{
  "activation": "squared_leaky_relu",
  "norm_place": "pre",
  "rope_fraction": 1.0,
  "bias": "none",
  "parallel_block": false,
  "init_std_qkv": 0.0247,
  "lr": 0.0174,
  "beta1": 0.93,
  "decay_shape": "linear",
  "final_lr_fraction": 0.0,
  "batch_tokens": 65536,
  "seq_len": 256,
  "doc_mask": true,
  "train_tokens": 577900000,
  "dataset": "wikipedia_en"
}
Each number is 128 + 24 x the weight over the matrix's rms, rounded and kept within 0 to 255. Layers, rows and columns count from 0. Numbers have three digits each.

# q: layer 8 attention query, 256x256, rms 0.186, rows 34-46, columns 0-255
# k: layer 8 attention key, 256x256, rms 0.184, rows 34-45, columns 0-255
q34:112145121127114106179127149146135106113134094122120169169133123139157155096133111111136117135118122121111148115149141154113157111097139103135122138171138131101133164107156110114118119129123106134142124136122125198119156098106140122141133157131136172115103146108108116155116105116118144138166149133104102129104149144124091121172120153145132149160125173135124100110114070136138092127140100127169118139130087142132116131124144140117136207123108135140125117134151119119141107117174165103113128150086116120137187119144175144135124138173111107110100127138160119093137136090118119089120151120120154132125140127123125136174127147155130143122148100141114125099144114116137124142128120106131078114116134124133089134143138100145093035130158144147106127129127123119143111142154142
k34:131057169086170075104163092081136139153101103151133080131119095123103142151133117140120157117139112114098133165106133097101148120148119164130146129121097118150156090125123156147158156135087103118114138141141138089109120135134108092128108143148141137157116088152109117138111129123140113164142141121122082141142156115131147121135151142102167104130131145123123126120145152112094147120105157138092131132155133118113107137139109115111109083111074122160120150143107126139133182094125107110148115119136139131152110117108132139141132125112102153157104131105136115123125102119143160131139099168101127107152119137137123117104139151140111070106071119102140121144100142143139122095158139144152159144130087145116137131156083120124165139132123152147158101164154141119152120132117111
q35:161117142052045115127129146112105108124143094133113136107123100121146135095109130137141117119125157133136145106128148145134152101091096126079134155103136127113135127101142144057109123131114119133135119126109127105146120155154166106101111127125138113157145160129129137100164129121135113144092134087114099131122138135122107133128110092130129164119115145153139110108128119144107137158124117132105122126154109151154087171116179174116176175092139127157138131128131075143170109155157133119109116121113127117125123170115078157157092119125102116140110131154119152112117118177126174111110156142104146084157127151133125086111118148150129187133094133157123097131144177140120133117123150119129071124132094116127107138151140127120123120139127105124160121139098121151118104052156115
k35:110104091152142124160162153158115166134079123133120115095101097126105117113150123150099110094123146146094133112162090144105130131107134108146130152143141129051145113098137108138111118126136100152106130133106107123118132186154128141124126152153102129151126117113125129124098136102129134133155129137144155120129177156135130115132140115100159114134094136102113149098110122153126128109147114105164143119124148120118145121102167122115137094145119112146139127099179121142130147089158169108127174161158126113097148147123125124103166176146146139149141090055135140115116088124149115186117123134110104106100094113125130125133123114122108112092122120128107129111146105132132093169108104127123147169121151186099125124133120132165106098158160132128111135130091143172134102086151158
q36:160107121148059127218142129134165112108134118140114110161134113122126145129133099094143121091114151124135145096126129147104121100096142163122122105178135123114134160092129144105112142135130140128134142094114163175127129128164155125114147174124138161098087171137098143140095108131125115119179154134145143106101141120119139111187106153146141133141118135092097106105107113108149092127135119123174150136132115116107131106081132125107117141132130118137137108146130124123103129122136152125129130140112120137146136109123144136099125131171155092135098118128122168127146113093124146106134155129128097083123125102101104146147135135117132142102143102125119101113149128127119111181175120121105132077150141139154158126120149086123136099134152094132099133127086118153153134120133121
k36:143099192067161059089117126090112087091132127141097142109111120118111154146137155141115145149164088126095125166116144098119156128118138140168145122131096162147150124161096120138149162143149133128135144116159114105092134153138150097116133099110153136110097142164124108119090161117118096152119102110105091136118095122153110152146129152128126145117121153138157116133151150137096161076123174126138123139077140115118109100151134138087114109141136152146137179138116163132150117133086077136121130145132140172104137125113164120126118115118117170127139149110138105124102144114116135129147082133111147135158102133140085142104119122113139108097117117094121132126131131169162131100161125133073111117170075119113140147128133118129160121104120125104121098144131106112091130149147115
q37:165110111117102146137122147087133179157169094109136113155150083159158149100138118170147106106148160137135150165142167145120137133155139121146144101111132143157125140092110127101125111113140161171128120129134145110154115153119145110123096137153139113094117108179141120141137142097140134103136135131122144125152147139125135120112088105144163152116127127099147122129120134166110102153093145124120105153136121160163129158129116100130151145153139086145165128158118096124156138126147153111154152151114098126092125185111086153108099159156097096165093106125150106120158125136145167113123153137102098091105143135128129063162088158115118178132097111189111088124142148140132116104120135107111063103127149132132150115192103132112110134141121100152135139130131144127095131088105125
k37:116137095140069117129151102125084125119117147142116138097102093127119120117150109072134090081121136122123146100193099120102116153134126099166125151116155114117140146098144141100134130153110139112130165152114126176148155156094158145123135148142129130130092155082067112136096099119130128140172111123156113103130112117111118117142115121093116145097109132119119129130133121135184119103120152103103149087148127102106097130115121141088103117100100161149132094125150119172150123108118157136133118146151140105144136096126134185097140110161188117120146115136113151141129129141143122113123116099132116121154122126152141140141124109121129132103089118108091131116111119124099100130120148144113102142125144160144108129093151073155113091124139133146141101121123132153155130125156164
q38:158114139105152158162101119168126126153140208131112096116100143127117081141100158116124153105086136138165121140132156134153124086109132140139112119153125134167117097113074114156157134135100137156100180127123114119110152103151100102096159093103149136135103103142130150124158123130113156116122143148176112108135110075117106148121168141109126131116093095112149143127163141118129167114151129140119118120141185126104155105140113131115149069129107141153118123144093125163090141121108101157092116121110145115120096098127101106136147116119159168124181148118110125149098136140112085131175094109145105136140126110142084130132149117119108139113131131103170128104136105148135175135122125115130163117149102149141146120100131113111137185114107119096147128096130141145134166137133124
k38:127149110162124160132155110142161125129144166144148137104149156124120119118130135118141133168144116126154120108103135134142146117135142173122091119115165109140126125141116110118124154089128149139134104176152148126149127111107121166105132102128134121129159164085106160128154141158116120126109124131129109090142119110161146127122131127165074146141147112145123117132127120086139118153127123114095143128150132143152138125130145143139124135089133134106125139134097123120126098139085108123136122106127098101121134147129124095121087107108160150119112125151116146117110125120090104101121129107108094162162163146116139168127169142107162117132106156152144143160129127098110136144096140158160155124140096082183123133121121125140152145115120129137159127106168131118151131155087075
q39:109122127125109135174132107131160105148116126078104090151100137099132162162136106139119116080111146150115109133162104126123126124134195128183144144129156122132102142164093149108103105114130140150134130118130152139089165128150121138133167158161134162089091113135139116139102100103140149148109140143095131145122126125143143129142145166179153146149140123106122137145138076159127103113105172129199134143111108120111168122101110126126084139121093127149129106142102122108094135126168154108138141165119096155134153138129154136118128108122167119098107117101120113115194146077132133147090139114148135102096127122094119127136151143139093101114157117149111121116104109099131078164119121122152122109172159132109133088126131103160125106125130117127132156124117133117155177139137125
k39:151087125071144061101108116176114142128125119155096116191164123092116128161104135124113186141064100134143126149110121119157165098147126184111138090155139149112166134119068152138184150157096140161117118130127150105105145120156117107126110123132135146126124118156130138157169163108109146142153122121140098105104101126120125129144146126133132097097188106128140145110120138139085179118135113122139116162123141099135088116142114124133140116180137137185124166154097140114105125139162098104127113097099140140103115094158128112187130117115104166109148116164137137115093129107121167118122130161108151129135119129117120110108136116088166103138098131130136125132179123139169163073169102110116128141147087112120153141168119112106161111127120127117133130165130141127153111130122121
q40:128111163173139080125094143110110125144106130108116118121118137139131113135122127179125138173116124125157125146096128132116140105106109104147100099132147157152108112140091131176140132138116130161123125120107131147134141137105081082110173124153102126129101079150140131118153131139128150114112116121162118126131137089126115128143145092124149159139093100087175152137151117129058111155135158139148095141115123133107114154136103139125111090123105126130107118137152126135137155126135110130160125146141124159111095125107072149147152123099117128127163125131113097119148140177134144129143105150147135118187099136125117117111135148121153126152128164135138137119125176179133118104086142146140173111120085134120138087170145150111142163143156136106124120140133107151094098120146124
k40:148130157142129161144087155101147117112126181114134159114129170160115121130143137141099126165161124136156162147116155114135147139113107152119113131104101143123099104156143090116117143102177158131117124101140135118140124110120127143109150089111139100148150166125160139137134146161149157108090101121108135145165097128162129110098127140122152080140122104127122122143134114108100126146119128149103123130148124166135137133159119149122137119093110127083148107077135134116139146094118125127108117132123100127161090147117092102121080101071091121143147121129155106157143141154083090150157119115130119118104135151104149156120130151134110123155119180119143155171112174109133107120128137145193137108140123097151140134155119169092140159131101167093151146141105154096107149161117101
q41:155130080125172131166097150117120094133120152119168126105141134097110158182157129126147131108104137120127102113117083166161117186153147153136134130123145109124131131124164180108110104083112154107127118119145131128098146154121078107133131155200117156122156160109149134149139126111171099150086123121130112099131102154149120074121115180131140098138149141143140143128144131110153129094123147136133154119138155078094113123152170096146098088129095141098131099131066135126101096132091127146097140101141138123152154128163165139129128131114143088120137138148098121135076144126142086154113114126169157138134084123102128140105154122144120109122148122132116113139132109140117076140111117124123158156137125155123081083094113110152134156143099106114093145073082122134101136101153120
k41:106132155156163086110103181150163168118168140144120102112137112147131091125155121142152117166129117139110144123128136139136130105144121147155132093172101131107137143125095105134141168089138133102108117131166151106145096114127105099157095098135110107140149148112105155165146138141103141127089114153129151130174177140160146138130121131113133138199124130118185148128135136123112122141118142118177127165126092139111124067149129122133154153126122142103109120113119123134126134130155103105158154157112148139105091148122091086157113100134086143093141123139103103134108158124126073080131144137129152130163167139099114087116144095168129106130119175170130121135126127115174152132091108109153106093170114120162102114134100084178162147120118118125149149124146120148175136165121051
q42:139124096124114121099139098109156161094110158110115083103173178096101101148163125142123087124116109150127119120150117134145149164124122151176122117102086122143127130118127150139130118155121133165125113122162112130132138189092162181116087151173142071096112093084089126090140136137120096114112140144128191183133160095126124106102108120118118116104144149130093110140148135161089159140117139130145122143153188119065142120100122161113189130148117154161107157097056099118106121111103174167173111087135142145154093154173148091144111135132183133062163085098126186173141109143117129143136114143131148148123137128145102140119117160160151097125101094102164163108149121126133118079138149062138195160148136135094143145166106112121081147133115160076122160107118136181177176114085135
k42:125139059153106104092107120159106155149147172085112089094115135135113100145149115114107149124147108154155136132192136111115139114155104108129159170076147087155122175080065118086136134148109128130128135159103124148135140167115167139120104117116113132128139173061112132101077096111135135113181153117106132109089129059124143111117159138106042158102128167125120131114120109148090108098123116165145118100112149136157115122130097131118122159111154094165111110162162086128174108162096148139141106091100151113112139103094149126144108145149095109165096105127125098134126125132136127148093101131087144187133113169179136187136118130160195115103136106149173132141123101114124131105128127069096120103107141133069111116136094162142138112116121149161063076114121083075130168116147102
q43:094117164128090115131174108122142161102117078125091128132162144093168114185085112126109160183165130151113122163128163169111090082094152136135125120126142130163154116162096122141138145119149190108113114117128159145111124151108116131123106120113143127098096128120147159117121112136114147092152100091150147195156171146142172102151102129149142149150178123102126156147134125138108090162152158158092144129118183107124105112115105118094130174135132114138153136127132153124123143121154136062117124134108123120144139159134128122086128128132151105125128100109129185133160145092099098128141149164114122124152152109147120149096132131151094134133125116061159115102117112114149140083118129184140126090130126095161141157095151116147127116131134153127150130135133136152136125143109147
k43:064135138089168111179167135133084103121112100120146105104119133143133141129112117161100104094123150119116106134105099134110119131133133123148109143133105102117145167140140159119110130112104106135145159135124126148095130173142141121127146158179132142088104128102125100074087116093119100161146092125097117146102122147124126090123184138139152143086102126120160173145113147125108159143144132142147113109110110085126094165114148132126133108144120152178135161162124137130140125116168137136157165121115114142115135163125161113149147160125137162117107136103110193126164120111156194176125113104107126113139138137151150112150147118124138110113112118162102142137165140139155130128112122144106134165119150148083176105148094087145127148156114148136150123149085131159115140157143132
q44:128147150114125096140146142117152093062122134129135131139159151127130156156094160117124122130114161140122079134106176157152136093122132144123083150167143108124136147120180137087094116112123113131138111090112151147106207120121135125142106142163143143131147152098121103145097150158105101150111108116146134149100111098154122118178099157159084164099106137118088094150116136105117119134127115134116116117133137106136107136098130125144143151126077128120099104155095134121174119154140126091153114114112090158134098138096178139138128104100148115160093119130138162117201118081148169099091136138143124118168173102086168168142170173123109110081131127141178110111116096102187100108137118139112127146161167111134160167145131132086151101145117153145103145111108163161154101114124109
k44:119094110067135176105208100131117126113172114103174139149140151094120119151135100129134108153081146122107093089184135174103095122125162100124113150078126136117149124099124106124146116126133125106143120121115141133100115153114115112137185101094153138105146161130138085094139111123099160124122113093155168084142121150141116130147137139099165160127117149128097132129098111114127100113136138136123105109123086120099116136128097076122102086109149107136118127136128154143120080173145141102145164113133109115093129137144153137115157096147113113100134117083140111120176135113117134167149169114137121144095120107130111140081126153100072115130191123104138103126081098127135120141128127114130093097151158095118144159096120120114130108128114121123122114142109132152114152150153128
q45:178138122166129092102141135090134126121093118103128143178145115152176143085162114112168119128132159134128082147105108081142110137122098150123135122127127110144139173157088138151125134106116118126118110119122129113104117141114130135153126138132124145081131115146083113090129130169144109163121115117156137158128111140120124070156106114135173144104154107117122123126106109124117144124099137143129112131121153124128162134143111150178127169140139149151067130145130124149157105127120117142143084136148103109129161145102136121139140137138151127110126149167123152157124123147149179092088086106082151110112166126129129058101110177110159134095071082180098097115173135123150136106118119152132141133136110119095157142114086142098117124169116107185104138147159135100125122121103168
k45:095130147153135130092078111136103168139117146161115132125112137151126163128109114150136149145132199133147140143098158119144131137139111095103123148094111122139127135121149152164119139096157105100139136151123151102165135117164157148083117093125165074129154144113104136076135126113135123137087131142105179156162109151131140133166146100125154102143120097130117116133145159064123187115116075121076182134134185129162111143119116151120144162092127142093105105119134110129127137135123159114117140124121124124131107158145137155105103126095117132135105095133118095142085109137113146144117147118140123115128105166107133125141122138120146178111152122131124121118081122111120112135102155147134162152127134165202117168122137191085131190131145100135089207079154139120118146129107112
q46:133123113143075047186123177120137176116140121172125090109161128151151128117144134118129102102125121106094152111142163122106119104137099128095140145145134116129138086166115128114099113131129149112185121146142119094091128085137093100122157115125147144135165155140155168150111134129139105119144116146153087097097152118159110117149148132084150118101146122132122131141148175136134114123126143139112131164170130111138170127143172108156061153091078141132154130116118110153123088126096135151161107110126162099172134137131153163169105169141151112134137083138136099132123134123167146131141123124098143102183156156150126136106157167125135098118152101115143067134150136191184105144119128146147082135123137095077131104157121124126093094093126141129161094144150185130099143079138141